python train.py --n_layer=9 --d_model=576 --n_head=6 --n_kv_head=6 --head_dim=96 --d_mlp=2304 --vocab_size=11684 --activation="squared_relu" --norm="rmsnorm" --norm_place="pre" --norm_eps=1e-07 --positions="rope" --rope_base=26200.0 --rope_fraction=1.0 --qk_norm=true --attn_scale=0.157 --bias="none" --tie_embeddings=false --parallel_block=false --extras=["local attention windows", "capped logits"] --init="normal" --init_std_qkv=0.0188 --init_std_o=0.0 --init_std_up=0.0188 --init_std_down=0.0 --optimizer="adamw" --lr=0.000963 --beta1=0.9 --beta2=0.98 --weight_decay=0.17 --lr_head=0.00191 --warmup_steps=538 --schedule="wsd" --decay_fraction=0.463 --decay_shape="linear" --final_lr_fraction=0.0 --batch_tokens=65536 --seq_len=2048 --doc_mask=true --train_tokens=575500000 --steps=8782 --dataset="wikipedia_en"
Each number is 200 + 40 x the weight over its row's rms, rounded and kept within 0 to 999. Layers, rows and columns count from 0. The size before them is the row's rms in percent of the matrix's.

# layer 5 MLP down, 576x2304, rms 0.0466, rows 543-569, columns 1536-1791
101,235,187,182,262,182,147,203,192,207,172,208,228,200,191,95,257,253,246,197,251,229,194,206,299,228,124,187,158,224,274,199,261,178,135,153,214,189,202,243,178,236,199,235,138,192,232,158,197,194,207,199,152,248,177,291,229,128,220,194,117,224,193,202,223,187,94,266,238,190,267,130,172,268,207,176,225,127,247,199,205,243,195,274,170,186,207,99,215,283,157,267,274,239,254,170,201,151,205,237,204,188,146,177,135,194,187,183,198,169,209,248,174,160,193,186,220,229,176,184,239,189,236,226,267,218,192,221,298,223,167,153,177,136,211,145,150,161,163,237,158,204,205,170,230,177,106,185,139,187,176,251,202,261,159,169,130,229,202,180,207,231,165,231,245,234,241,135,199,211,206,84,178,146,156,214,256,270,229,139,173,130,215,262,108,189,196,195,126,140,162,134,180,249,236,201,174,141,171,199,166,136,171,208,220,183,182,258,171,214,195,222,99,198,221,192,240,195,163,278,242,257,188,210,193,242,173,244,219,203,238,199,211,232,206,210,276,202,170,205,228,200,234,166,144,241,189,267,210,214,211,175,189,175,243,235,219
097,211,225,225,215,157,138,113,249,200,202,248,142,256,273,194,213,192,259,250,154,253,143,105,204,144,205,168,218,200,250,199,170,232,281,230,192,264,117,213,247,130,173,225,193,213,193,203,234,218,230,152,171,156,165,192,225,208,237,196,234,222,170,190,236,197,169,292,239,231,163,157,193,156,111,225,218,153,135,204,287,199,189,180,184,231,166,192,220,306,251,201,209,260,206,221,222,239,194,184,195,200,170,177,229,166,188,185,215,199,228,208,232,180,236,235,245,183,213,156,140,182,222,176,248,242,266,111,213,248,227,204,209,145,186,179,191,212,170,184,158,190,184,164,220,161,198,146,245,221,175,172,219,200,182,176,203,287,173,259,200,152,147,222,265,171,218,284,159,236,196,191,215,238,228,262,242,189,274,225,258,233,217,226,130,122,211,214,156,181,221,171,189,238,155,192,179,193,170,203,129,191,222,103,203,264,247,202,157,201,210,227,222,206,155,206,273,279,232,183,197,219,293,243,197,194,224,231,198,261,214,269,250,195,249,288,214,146,208,259,228,156,222,195,181,219,173,185,172,192,179,144,195,268,223,202,212
099,200,143,228,242,197,182,233,204,226,210,162,162,175,179,192,275,180,208,231,156,149,208,196,250,162,152,134,188,195,245,218,167,200,182,186,151,196,236,170,159,264,213,142,205,179,215,207,227,231,231,207,231,189,204,210,156,215,214,164,222,232,171,144,173,132,226,187,273,168,204,213,176,211,204,272,210,253,214,229,160,181,222,290,297,196,129,270,178,166,198,276,223,172,217,231,220,198,241,220,166,170,178,164,157,218,221,238,251,160,187,175,203,229,160,227,188,267,188,142,119,218,209,194,237,182,183,158,175,140,278,203,146,176,172,167,164,244,110,172,174,204,137,265,196,164,242,225,133,240,170,144,204,191,228,197,249,228,267,165,173,256,283,167,229,249,181,193,178,167,198,207,198,212,228,187,306,222,189,160,201,162,210,169,286,235,163,239,197,223,186,239,251,212,207,253,162,206,235,223,146,267,224,261,202,154,193,170,268,174,226,213,153,164,193,238,143,232,156,249,260,187,157,177,218,133,171,136,138,212,204,247,232,181,268,288,245,254,219,279,196,237,160,235,216,156,175,265,196,269,202,226,162,228,195,239,136
100,188,199,210,179,160,223,176,290,184,186,198,129,163,220,155,159,163,207,249,227,259,221,219,246,212,269,165,243,223,198,203,205,256,138,252,216,198,192,191,296,200,186,220,232,192,201,301,210,207,119,140,236,184,265,201,161,259,193,162,214,189,158,212,143,184,190,212,217,211,200,195,196,296,230,156,154,216,218,205,235,193,231,247,188,214,170,212,233,252,175,173,224,216,206,181,236,90,177,219,131,248,152,239,183,153,203,244,131,183,216,226,230,213,213,228,246,244,190,220,243,180,147,261,136,135,207,125,194,213,223,184,145,186,202,314,146,242,243,179,124,217,223,208,229,132,253,258,214,212,114,273,187,171,157,206,189,220,188,212,226,172,199,208,177,176,301,140,189,242,201,251,188,235,201,253,244,239,214,174,196,169,228,215,193,185,186,235,204,154,155,195,129,282,184,192,161,129,189,182,153,244,191,181,188,208,144,182,122,275,264,220,205,228,210,156,140,266,143,195,233,242,199,195,193,258,191,179,176,156,192,120,184,253,112,212,181,191,198,156,113,208,116,194,203,218,257,307,220,259,200,197,239,142,216,201,306
101,126,147,164,279,130,213,240,136,220,200,282,274,201,173,204,153,238,210,270,190,177,218,186,249,234,143,268,180,160,246,223,236,167,185,219,198,165,190,200,99,243,168,135,198,182,210,238,168,159,197,237,229,176,202,203,190,128,189,213,221,210,174,206,222,219,178,270,212,191,218,149,123,219,163,193,227,101,253,264,214,230,184,211,271,142,193,202,179,202,195,181,205,263,188,215,184,188,210,192,193,120,158,171,221,220,186,180,230,222,155,171,287,247,163,234,217,189,252,189,211,179,139,215,179,178,202,173,199,207,217,190,215,263,225,220,260,223,176,199,216,173,263,188,220,139,138,192,211,232,132,253,174,186,207,172,227,66,207,199,225,210,202,193,168,253,262,190,163,211,236,177,166,166,219,206,190,189,230,184,190,160,150,314,223,232,114,217,201,208,195,214,191,159,230,178,208,240,242,201,189,267,200,223,206,207,218,152,212,236,249,216,172,135,241,233,230,191,145,244,178,273,197,256,281,163,208,104,115,172,205,247,213,165,165,144,270,227,184,153,198,226,120,182,202,203,190,229,223,176,135,284,200,189,88,177,178
097,231,203,233,240,171,204,202,204,161,235,168,179,195,277,249,197,176,262,186,134,284,253,237,225,150,184,257,228,223,201,200,177,280,228,218,174,160,147,187,230,193,182,243,140,192,256,291,234,136,171,154,252,187,196,229,224,110,229,260,230,145,227,202,210,184,253,118,168,194,192,177,235,233,207,212,157,189,242,133,183,209,175,236,202,115,192,129,211,160,264,299,238,205,255,260,227,130,221,165,251,202,203,105,234,171,194,180,157,159,201,176,239,258,214,198,195,151,183,169,160,192,207,190,177,236,245,122,214,205,208,91,269,119,255,183,180,174,212,189,251,165,175,267,263,189,219,216,173,212,214,260,222,235,166,201,181,204,294,216,141,219,283,166,246,202,223,228,143,225,232,134,273,222,180,216,248,220,195,236,171,219,199,187,216,245,148,178,263,234,155,193,182,239,207,217,189,178,193,233,286,170,153,174,175,150,190,225,142,196,167,223,178,170,216,214,248,205,246,251,153,189,196,175,210,205,226,273,188,218,196,139,172,150,191,224,256,194,280,190,205,217,195,237,203,207,206,197,106,293,136,212,216,223,163,217,171
099,221,207,229,187,226,208,210,256,216,214,214,235,230,207,208,202,217,141,157,248,189,249,172,226,179,237,187,196,178,227,187,246,221,228,213,248,210,161,161,191,242,236,220,216,266,160,169,211,113,208,216,229,237,240,269,193,206,224,147,185,148,216,208,201,215,254,180,207,205,156,269,177,280,254,200,165,216,246,186,230,210,173,119,192,184,205,152,218,185,280,165,150,230,230,219,146,269,293,223,195,198,267,210,233,134,151,234,176,215,173,226,222,269,241,127,190,200,226,226,243,288,269,228,221,221,249,240,165,223,157,144,244,238,188,195,162,121,217,169,293,192,128,207,138,118,230,172,169,195,247,209,202,198,198,202,227,194,193,149,200,171,178,134,256,239,205,228,209,199,123,234,298,135,262,231,187,188,227,229,157,237,192,162,254,172,132,130,200,159,250,218,258,146,216,123,186,161,222,217,209,200,210,160,190,246,260,132,144,154,250,171,241,177,234,241,284,162,180,179,192,219,199,192,145,206,196,174,260,264,205,197,188,152,166,232,152,226,207,269,141,180,235,198,224,164,116,230,274,249,150,198,210,194,176,223,204
099,266,130,180,194,298,209,210,194,184,218,201,185,194,187,159,136,123,211,245,133,162,183,253,146,239,249,227,258,174,206,209,261,206,236,229,130,210,189,251,206,184,185,235,184,183,147,181,171,172,198,190,226,207,224,166,125,210,180,156,179,204,187,102,186,237,169,265,157,182,174,182,220,223,250,149,134,170,176,272,194,215,180,82,240,137,185,194,183,222,223,194,201,181,179,184,191,175,308,265,65,256,234,136,195,291,239,119,226,140,136,212,187,175,250,187,252,173,254,229,231,227,255,118,175,188,187,169,221,166,162,234,231,261,221,159,190,174,140,125,153,204,272,181,145,131,222,218,317,140,208,171,153,155,158,214,180,173,121,265,290,203,176,206,175,172,194,195,253,159,143,209,229,238,206,187,255,219,247,185,160,248,144,87,195,185,313,225,213,123,245,184,159,130,208,274,288,206,175,189,131,223,218,159,255,235,200,175,207,229,200,228,168,231,199,325,197,158,181,137,162,247,227,150,211,182,212,181,175,206,243,137,147,184,201,130,172,220,209,174,249,181,170,186,261,204,182,205,214,200,151,211,152,195,175,232,196
102,249,200,162,253,235,147,254,228,133,161,265,234,156,146,139,199,145,265,177,254,200,183,133,190,258,207,235,103,194,168,232,152,236,244,177,257,158,264,242,172,192,95,194,180,227,217,209,260,244,240,210,181,220,180,228,144,214,211,211,153,109,222,124,178,97,185,290,232,155,152,253,163,271,190,244,160,190,195,178,254,258,271,191,257,134,135,256,201,218,190,192,184,153,112,141,124,219,172,239,178,218,168,213,206,238,107,245,280,230,165,176,203,170,214,237,178,233,212,211,220,182,187,163,159,172,218,314,209,167,210,218,166,218,204,186,210,224,169,136,168,185,171,255,209,206,198,220,121,180,198,143,113,170,258,180,223,211,270,206,227,212,300,224,176,133,157,233,161,186,226,173,213,154,240,126,237,203,206,190,246,197,182,194,280,182,218,251,222,216,170,194,190,153,250,187,214,231,235,251,169,158,269,219,219,188,197,247,192,206,265,77,215,234,201,197,187,214,191,203,207,213,173,204,142,197,249,206,188,311,217,183,199,151,148,171,170,206,262,136,180,195,184,211,211,208,164,220,171,182,211,246,173,249,192,167,206
107,201,225,106,200,204,146,131,257,145,186,187,252,226,165,184,231,178,204,170,189,214,161,287,160,241,222,132,130,286,235,165,163,160,247,197,205,118,196,223,207,209,204,256,245,192,286,184,243,208,144,145,252,170,202,196,234,196,210,188,233,204,235,157,127,187,210,250,222,200,231,242,165,184,124,222,308,239,213,131,235,249,140,182,201,166,126,252,215,158,221,205,151,197,147,207,177,143,190,240,242,248,146,154,200,285,281,177,199,183,231,199,257,263,207,186,231,250,142,146,182,157,205,231,193,215,195,214,160,313,218,202,239,152,210,210,148,162,205,208,162,175,263,163,124,222,165,250,217,223,218,191,249,193,185,164,209,239,154,191,215,258,211,220,179,180,186,158,213,179,195,182,263,68,224,191,216,188,111,151,217,178,210,143,212,160,199,232,180,258,220,159,191,215,280,201,176,168,227,146,194,267,225,159,132,195,188,214,165,143,145,263,181,161,166,181,173,202,167,238,164,193,214,228,160,174,141,192,162,266,212,215,289,258,244,233,246,216,199,280,211,166,160,187,209,250,170,210,121,145,174,196,172,182,172,145,266
100,289,134,135,208,279,198,152,120,236,215,108,126,138,217,218,148,136,279,142,226,244,167,188,253,195,174,171,205,199,93,165,268,180,144,187,236,292,250,101,221,137,165,242,225,199,177,182,213,262,273,221,178,170,190,175,236,260,197,158,216,229,258,204,168,276,203,192,275,206,323,193,249,235,170,207,114,205,163,223,202,169,223,171,259,126,230,197,186,203,220,212,165,188,171,251,117,224,171,190,222,186,101,215,208,218,155,234,221,208,202,147,160,180,208,215,178,201,204,164,197,124,188,193,257,129,164,175,204,165,215,259,185,237,134,156,244,247,193,185,243,223,225,258,226,230,242,227,218,235,192,174,167,191,209,197,206,142,118,232,178,210,225,282,193,148,132,242,178,137,181,168,252,158,141,119,238,168,215,101,217,223,190,218,158,253,155,211,177,214,209,204,186,186,216,214,222,279,223,192,179,159,229,184,207,208,182,221,257,166,192,167,227,212,143,204,227,212,273,148,182,243,188,117,269,199,157,214,245,260,209,180,231,193,228,174,171,179,206,199,100,168,138,208,173,232,188,209,224,145,219,214,252,200,171,195,187
097,221,217,165,236,171,195,245,174,187,182,120,205,158,110,218,205,188,219,191,233,198,217,226,280,231,198,191,202,160,200,171,244,214,214,208,198,208,209,247,164,279,158,189,145,154,252,130,128,247,170,272,222,148,264,181,240,167,261,175,171,239,226,166,200,282,196,171,304,189,185,218,202,151,192,185,208,211,172,272,180,129,267,210,135,264,161,183,188,201,200,170,254,201,201,228,199,151,200,147,143,210,147,244,203,205,249,198,256,108,203,138,168,222,199,184,166,175,229,277,199,181,233,234,161,193,189,160,217,216,188,227,261,214,232,213,214,204,159,180,178,129,213,217,191,223,188,192,155,227,193,171,244,257,116,163,272,178,205,145,295,224,134,180,187,181,189,178,233,213,194,177,211,262,146,156,152,220,205,155,199,186,169,210,164,224,210,180,224,191,182,122,164,184,205,173,243,208,224,228,215,159,188,228,160,163,135,187,281,244,106,167,84,278,222,289,130,186,108,201,239,263,210,159,223,279,285,260,245,188,223,256,263,225,216,221,183,164,111,222,191,193,276,203,166,203,205,141,198,206,194,253,171,150,213,232,176
099,144,214,203,186,206,189,191,181,170,190,189,168,107,247,191,202,265,177,193,244,199,243,116,244,217,147,242,201,216,193,143,198,238,155,175,192,204,246,172,155,137,228,212,220,186,184,160,210,184,270,181,200,241,280,214,165,197,207,193,246,223,230,203,284,214,213,166,184,172,229,186,180,149,179,160,195,179,257,234,286,234,132,106,200,209,266,179,127,156,180,224,242,273,163,203,220,178,140,212,176,206,222,124,208,232,236,170,190,215,137,257,192,174,210,214,188,255,170,229,204,216,152,149,236,255,245,233,269,210,221,169,195,210,202,168,168,197,175,185,282,199,175,251,174,225,161,207,146,206,198,222,161,202,233,193,195,154,183,149,199,225,169,186,224,209,213,287,202,192,240,137,153,209,122,117,191,150,187,199,183,201,250,210,228,181,104,219,202,200,198,205,222,150,245,206,244,236,165,166,147,243,192,317,217,173,193,175,186,270,184,215,184,227,245,216,209,193,191,249,244,159,203,228,191,200,164,233,167,203,221,164,179,203,191,218,159,243,193,172,209,141,179,120,164,221,255,163,181,193,179,215,267,154,202,208,216
098,156,172,162,177,244,142,223,170,177,130,221,196,189,248,165,226,162,242,193,202,154,102,145,164,234,195,193,282,271,119,204,253,252,168,212,216,287,217,268,248,228,210,222,227,146,236,93,223,155,242,186,203,258,182,218,216,232,179,223,204,271,217,304,194,209,154,125,145,222,241,157,237,223,157,175,227,177,133,194,213,226,294,247,199,166,179,189,176,190,246,290,172,181,152,167,210,170,221,261,106,221,229,274,262,237,156,214,200,215,200,218,197,138,209,185,239,211,182,200,197,117,208,200,239,195,241,275,237,183,223,193,177,194,155,174,166,245,191,199,164,236,245,151,183,128,213,188,203,171,179,228,116,194,212,212,163,252,186,269,232,221,210,186,197,154,190,263,208,166,188,171,241,224,244,217,252,219,212,185,171,272,224,174,183,173,269,198,169,207,199,214,228,205,228,157,190,156,249,183,182,163,232,161,238,245,248,165,137,245,183,219,283,237,254,171,259,231,237,237,248,181,173,111,170,181,240,200,184,235,185,197,158,185,164,223,187,198,183,214,159,227,151,221,211,215,181,230,245,215,233,258,199,192,222,294,114
099,236,187,117,203,165,197,199,224,186,208,178,219,269,167,186,207,181,190,237,233,181,187,197,209,204,292,150,165,132,275,199,190,240,156,244,208,223,147,166,134,194,267,139,96,191,218,242,193,236,166,221,233,223,263,232,155,261,260,222,168,180,242,180,210,190,164,245,206,217,280,233,242,163,253,204,113,162,201,223,155,227,159,194,186,108,172,189,203,212,215,206,322,243,162,251,180,189,171,178,112,292,134,186,183,199,200,163,170,158,221,160,206,163,190,210,206,208,218,207,176,204,176,136,205,179,211,191,191,160,187,187,143,124,202,171,245,189,177,204,178,175,289,279,109,194,288,198,118,179,227,174,182,189,174,177,166,130,137,123,237,214,202,232,140,198,147,199,180,214,154,184,226,275,242,284,183,224,263,177,190,316,141,207,187,195,153,196,243,133,175,203,200,173,193,205,198,194,276,246,257,217,194,163,226,229,201,156,205,230,207,173,186,195,123,232,198,220,120,239,202,249,228,124,243,199,132,235,232,248,177,191,188,167,142,164,107,94,159,201,180,243,184,235,111,243,225,228,195,103,173,182,234,183,225,248,208
097,281,249,210,190,240,115,144,141,155,253,172,242,211,142,191,244,128,245,202,213,161,224,83,156,179,133,191,186,133,235,262,185,251,164,218,245,236,175,262,190,222,258,178,199,254,218,182,195,259,193,262,186,176,225,191,149,234,213,99,185,243,143,150,226,199,191,171,117,165,161,119,131,226,238,182,204,178,179,145,199,212,171,227,192,197,217,272,224,248,195,183,186,193,187,176,193,179,211,206,135,219,199,203,245,182,291,172,226,246,178,185,173,230,186,201,161,195,209,191,225,100,198,201,236,199,165,217,194,198,205,180,235,133,224,177,159,197,164,238,128,172,139,163,255,244,228,151,132,218,310,238,175,186,155,249,171,197,185,261,138,199,188,212,219,225,199,256,149,155,188,183,210,136,273,202,253,240,175,239,163,183,167,159,168,196,142,309,192,117,173,233,274,232,198,170,203,246,173,163,253,216,197,219,233,267,187,267,274,186,219,169,221,202,217,192,219,178,244,198,186,192,209,156,171,236,162,128,163,195,205,149,184,242,112,200,178,231,220,162,197,146,198,173,255,185,253,224,128,175,237,184,189,228,191,145,202
101,236,183,200,225,170,184,156,280,226,131,181,210,246,203,192,184,191,229,234,169,214,230,177,204,198,213,200,254,169,198,177,220,165,209,257,190,226,245,212,176,211,163,249,190,164,262,181,204,222,224,187,214,239,233,213,133,184,199,189,237,234,234,192,193,187,240,180,234,197,255,283,135,156,217,189,153,140,213,199,212,223,284,203,246,210,236,179,187,219,181,192,185,230,154,118,219,197,245,283,216,221,125,160,200,215,190,230,227,240,210,227,199,234,239,237,141,175,173,198,139,161,153,160,225,229,203,185,194,272,168,203,169,257,254,168,201,185,184,285,144,162,202,157,262,158,243,200,222,211,240,180,209,194,148,228,216,226,206,231,229,198,186,247,198,251,224,232,221,222,186,167,185,154,188,167,213,232,227,194,275,206,164,186,201,199,259,254,213,178,175,189,177,174,295,239,204,163,210,183,203,240,139,238,244,159,171,213,187,202,214,216,174,252,165,280,206,235,234,187,174,225,200,172,246,199,197,197,242,239,209,216,208,229,175,151,185,205,225,197,242,250,221,194,208,156,162,217,216,178,236,241,219,239,192,124,190
104,197,239,176,244,212,190,222,172,207,185,170,159,180,152,232,128,222,234,246,219,230,208,168,186,120,171,238,159,254,256,231,140,145,238,237,190,155,150,191,208,213,157,221,308,140,199,188,266,182,150,167,174,85,168,240,156,195,168,182,241,200,221,167,183,225,265,201,208,160,151,177,134,225,183,250,178,214,233,160,140,246,132,241,212,199,144,226,173,185,145,154,240,211,177,159,198,205,188,207,177,183,185,165,215,255,160,250,287,166,218,136,229,180,168,218,138,190,194,223,146,192,203,185,116,186,264,187,158,196,181,200,206,192,205,138,154,257,158,118,142,168,173,184,195,143,227,191,230,247,245,194,177,196,236,191,235,221,198,155,228,156,217,163,236,199,145,255,235,185,200,230,202,177,194,181,206,137,166,114,214,172,228,177,176,221,215,226,169,248,241,200,112,163,234,177,252,185,229,167,272,226,209,230,226,267,210,229,182,186,217,230,197,199,200,199,180,188,259,252,206,168,169,227,168,196,202,183,167,148,128,275,198,155,203,266,222,206,127,266,196,204,217,194,187,230,226,247,229,206,156,183,213,174,112,170,204
098,218,216,202,239,218,191,152,238,217,192,231,180,212,195,221,191,256,198,185,196,266,212,225,211,197,211,238,212,289,196,302,247,270,213,188,173,237,171,232,222,245,134,209,225,204,266,191,200,247,169,186,217,260,152,189,242,225,189,270,157,231,141,112,214,218,227,183,239,175,183,246,171,255,199,260,197,188,193,216,166,196,245,203,266,213,191,212,205,283,175,219,185,196,126,181,204,215,153,211,147,220,173,281,259,232,260,211,172,221,171,246,181,175,135,285,172,227,291,162,199,206,170,189,114,196,127,195,232,187,161,177,152,184,136,156,232,218,155,221,211,170,146,155,173,176,199,210,182,213,121,163,217,242,271,188,237,220,196,171,219,225,147,200,192,239,171,221,241,214,144,265,86,212,254,205,166,201,173,163,229,203,134,212,146,146,218,176,190,214,152,188,246,190,238,186,207,230,259,151,161,170,236,259,245,94,214,210,200,126,210,255,197,183,205,220,232,217,249,188,172,213,130,254,140,196,260,168,215,175,221,252,177,192,278,187,167,207,227,266,205,182,199,266,208,167,232,224,189,195,167,257,188,193,228,167,179
100,225,170,170,195,107,198,249,250,173,198,171,230,157,170,255,208,209,207,193,225,230,170,200,215,233,200,267,213,125,205,210,184,187,167,178,155,211,182,210,186,168,252,270,230,179,194,200,206,212,179,218,158,158,173,149,287,197,216,156,276,182,185,261,125,196,227,152,175,217,241,130,200,98,116,204,127,189,136,168,192,157,164,149,177,188,225,221,228,282,145,190,281,183,143,141,139,160,136,174,196,207,156,209,152,143,164,172,155,213,190,266,220,183,198,170,245,214,152,168,146,161,305,127,140,181,162,289,187,199,239,178,201,236,236,252,194,163,209,194,235,224,186,164,235,210,232,218,230,204,202,198,178,203,207,200,195,206,211,227,214,287,177,199,204,222,196,223,161,207,257,268,258,167,93,195,232,163,212,172,200,158,196,296,216,141,130,212,192,169,221,205,286,197,277,175,240,212,170,170,170,209,162,168,204,136,190,244,189,186,210,326,145,170,158,240,173,160,171,214,200,169,183,167,220,192,224,209,251,207,213,224,176,137,270,146,177,140,233,156,161,252,226,221,177,169,143,221,170,148,206,166,214,184,216,231,212
098,198,240,194,213,158,170,249,237,257,205,206,269,256,185,205,241,172,224,165,214,191,231,190,255,154,246,178,217,220,158,203,187,240,264,199,202,150,236,175,148,172,147,268,201,209,183,160,155,218,204,168,137,96,145,185,196,169,174,143,252,214,201,201,185,209,187,323,212,193,173,160,150,186,177,229,158,179,152,212,213,209,153,253,151,207,184,222,184,172,171,159,176,221,212,218,210,100,251,168,208,153,166,250,203,240,194,234,177,153,232,232,235,236,246,259,213,153,198,225,231,213,253,224,158,135,164,136,192,200,263,231,190,175,202,133,134,194,208,192,252,220,241,207,205,225,182,201,235,171,257,136,202,196,191,181,221,105,208,195,279,221,284,249,229,233,133,227,212,172,211,162,188,211,151,220,160,98,168,155,184,170,218,179,185,139,228,218,182,133,170,188,18,225,184,297,214,134,212,156,179,245,126,195,252,129,190,168,140,193,241,197,220,163,196,225,212,179,236,191,255,258,194,210,209,260,259,136,168,247,147,192,256,200,161,166,177,211,179,214,207,209,231,171,187,150,165,216,198,252,199,224,195,175,205,131,194
105,144,236,246,249,196,187,143,310,194,208,234,220,246,190,140,250,189,148,235,214,229,204,212,193,230,214,167,185,149,111,221,226,240,203,198,171,247,227,205,146,141,158,184,174,249,176,130,216,171,186,138,224,202,162,192,144,230,221,272,198,257,235,137,127,232,211,212,152,187,216,110,218,238,239,238,167,162,246,243,251,182,146,234,184,231,198,233,166,208,255,188,214,196,197,173,222,193,212,164,195,238,200,174,202,218,205,239,135,174,225,49,152,226,199,160,207,234,162,147,181,144,164,119,120,158,263,211,184,156,218,226,290,123,153,191,226,222,240,210,224,237,249,219,207,189,204,201,158,176,226,226,165,275,181,187,193,252,157,261,160,230,170,207,203,190,213,223,219,220,159,241,237,152,223,204,200,157,177,240,122,220,190,223,140,139,128,146,151,218,215,189,133,234,223,223,201,280,175,165,147,251,192,179,241,198,229,180,178,209,246,217,132,193,188,224,160,204,223,134,158,185,179,164,133,198,190,170,171,206,144,221,259,231,200,258,133,278,165,205,231,178,253,223,252,136,202,210,209,184,224,145,168,197,201,237,169
095,277,205,174,218,190,167,212,177,203,177,336,223,137,220,251,230,180,256,181,225,310,224,220,222,162,225,194,167,150,247,194,271,255,156,209,160,253,209,222,214,200,264,209,188,215,224,170,172,232,138,253,236,199,209,185,254,256,228,157,255,210,145,178,206,206,272,157,230,174,245,262,201,194,162,265,229,323,260,216,229,123,230,225,155,239,290,182,293,246,190,313,214,217,171,211,242,180,242,161,195,155,215,191,210,214,169,181,298,181,205,182,232,231,186,246,215,197,205,186,199,205,222,202,161,217,195,182,170,211,154,261,191,164,180,206,213,211,184,229,157,265,193,205,215,179,187,250,163,155,196,166,231,124,185,274,227,207,166,197,201,209,183,184,167,172,252,210,202,221,169,226,184,182,224,236,202,178,201,193,226,229,222,240,141,231,243,200,218,126,231,175,212,226,289,203,116,295,168,188,183,173,287,201,275,255,202,242,204,172,194,174,189,244,274,263,226,260,223,205,222,150,173,230,162,135,251,234,185,182,257,251,151,182,254,170,176,242,241,232,245,255,212,213,152,204,208,240,171,222,250,185,251,223,178,193,120
100,162,245,235,190,168,170,167,211,262,233,230,168,169,199,280,170,254,194,208,204,208,221,229,233,184,262,179,163,188,213,214,243,209,191,255,136,210,145,242,160,192,215,226,187,218,199,177,199,196,181,201,213,217,249,202,270,177,226,180,204,178,210,88,241,165,263,213,154,213,222,135,178,189,193,133,202,222,288,221,187,157,194,136,189,218,241,165,202,200,212,122,98,192,225,180,253,187,183,182,222,227,226,212,164,175,250,211,215,214,183,230,224,199,198,207,207,153,220,196,172,198,248,214,153,155,250,151,195,217,155,269,183,265,227,253,165,223,213,230,231,195,260,165,147,122,202,222,182,157,194,193,215,200,198,238,212,180,216,189,206,192,214,234,220,256,162,161,241,228,144,157,146,114,216,175,126,125,186,243,186,217,171,206,236,210,196,220,255,251,200,142,189,229,217,211,195,212,222,186,223,189,215,106,167,246,223,182,174,151,163,193,169,206,226,174,194,202,200,151,170,189,185,236,226,221,211,255,283,150,224,225,228,201,176,221,237,202,188,167,265,178,266,177,259,192,166,144,145,272,161,183,206,201,207,117,197
095,233,210,188,244,176,228,223,188,233,248,196,205,227,188,161,176,212,228,187,261,171,168,244,157,217,178,181,220,113,185,260,198,170,195,196,171,247,275,122,246,249,179,261,236,208,220,214,163,146,229,227,206,179,151,174,226,157,181,256,201,156,229,174,185,206,268,230,116,150,180,170,194,160,179,202,156,227,246,163,160,227,135,197,201,176,167,135,219,157,282,215,222,215,224,216,202,214,258,225,127,201,162,176,143,168,221,176,194,170,211,242,246,154,150,188,193,200,194,210,186,234,198,219,213,166,298,181,158,198,202,285,199,176,171,283,237,217,179,183,219,183,313,254,269,225,152,238,136,191,261,189,217,211,173,231,213,184,197,179,215,201,157,180,202,235,174,183,258,246,199,265,145,184,200,212,174,225,166,285,179,165,267,200,187,188,213,217,237,184,229,181,150,167,240,181,171,176,190,243,145,156,142,239,208,256,156,211,176,184,202,157,194,202,120,267,201,179,144,247,170,215,133,204,218,237,183,219,218,183,171,112,200,162,211,199,245,214,217,212,189,190,140,175,189,207,192,239,257,201,160,202,238,164,210,249,137
100,122,208,177,220,221,187,247,239,173,209,223,153,152,97,224,230,199,86,223,173,187,194,175,257,129,176,229,173,178,260,237,205,102,135,244,162,204,243,146,196,118,153,204,261,216,187,249,227,218,172,190,166,250,225,236,184,167,182,218,198,202,138,157,248,252,232,167,219,145,213,174,148,213,157,211,248,229,220,116,134,186,230,170,215,198,180,171,172,151,194,240,192,189,239,175,266,209,198,209,220,271,339,203,189,200,249,279,241,224,186,130,202,239,123,191,248,115,247,268,216,221,278,197,151,213,267,183,176,150,142,151,274,220,207,102,151,185,175,199,176,186,260,256,223,186,127,189,184,240,319,217,242,197,123,215,225,155,176,219,240,179,212,130,152,221,225,220,217,237,210,187,243,161,161,223,251,173,137,95,174,171,151,170,156,171,265,238,182,173,240,213,156,195,223,203,202,150,226,225,195,274,139,239,209,165,225,154,140,293,199,228,166,160,222,190,215,277,128,144,201,234,198,283,156,194,188,209,193,290,229,213,232,195,131,133,235,188,145,184,141,197,237,198,211,162,231,158,216,244,145,227,198,194,175,179,233
102,213,197,163,198,194,180,224,298,235,225,258,155,242,192,198,233,170,251,198,224,196,248,185,325,137,157,161,255,142,128,267,205,191,68,175,220,267,254,216,224,198,202,159,203,273,205,123,213,190,163,132,213,187,170,90,210,221,203,134,126,235,216,263,189,212,146,153,254,269,148,135,170,237,173,188,146,214,207,219,237,214,206,260,237,201,184,191,225,218,184,218,231,183,275,181,226,174,187,283,294,160,178,232,231,162,225,138,231,290,200,219,195,116,173,170,153,204,200,157,169,219,181,156,232,161,278,232,234,159,259,231,216,237,213,125,177,214,280,120,189,193,192,208,214,225,242,238,283,158,200,225,162,247,203,206,187,228,205,173,200,213,141,189,238,188,191,234,246,215,144,186,182,214,176,227,166,177,188,287,237,132,239,173,239,166,211,177,129,239,167,229,108,187,170,178,230,188,270,278,195,159,217,163,151,231,172,208,211,242,211,191,139,253,246,145,193,217,190,226,228,260,111,281,124,159,164,255,264,144,206,214,252,190,145,222,193,208,182,216,159,185,210,201,176,169,223,189,273,183,228,183,141,177,169,170,217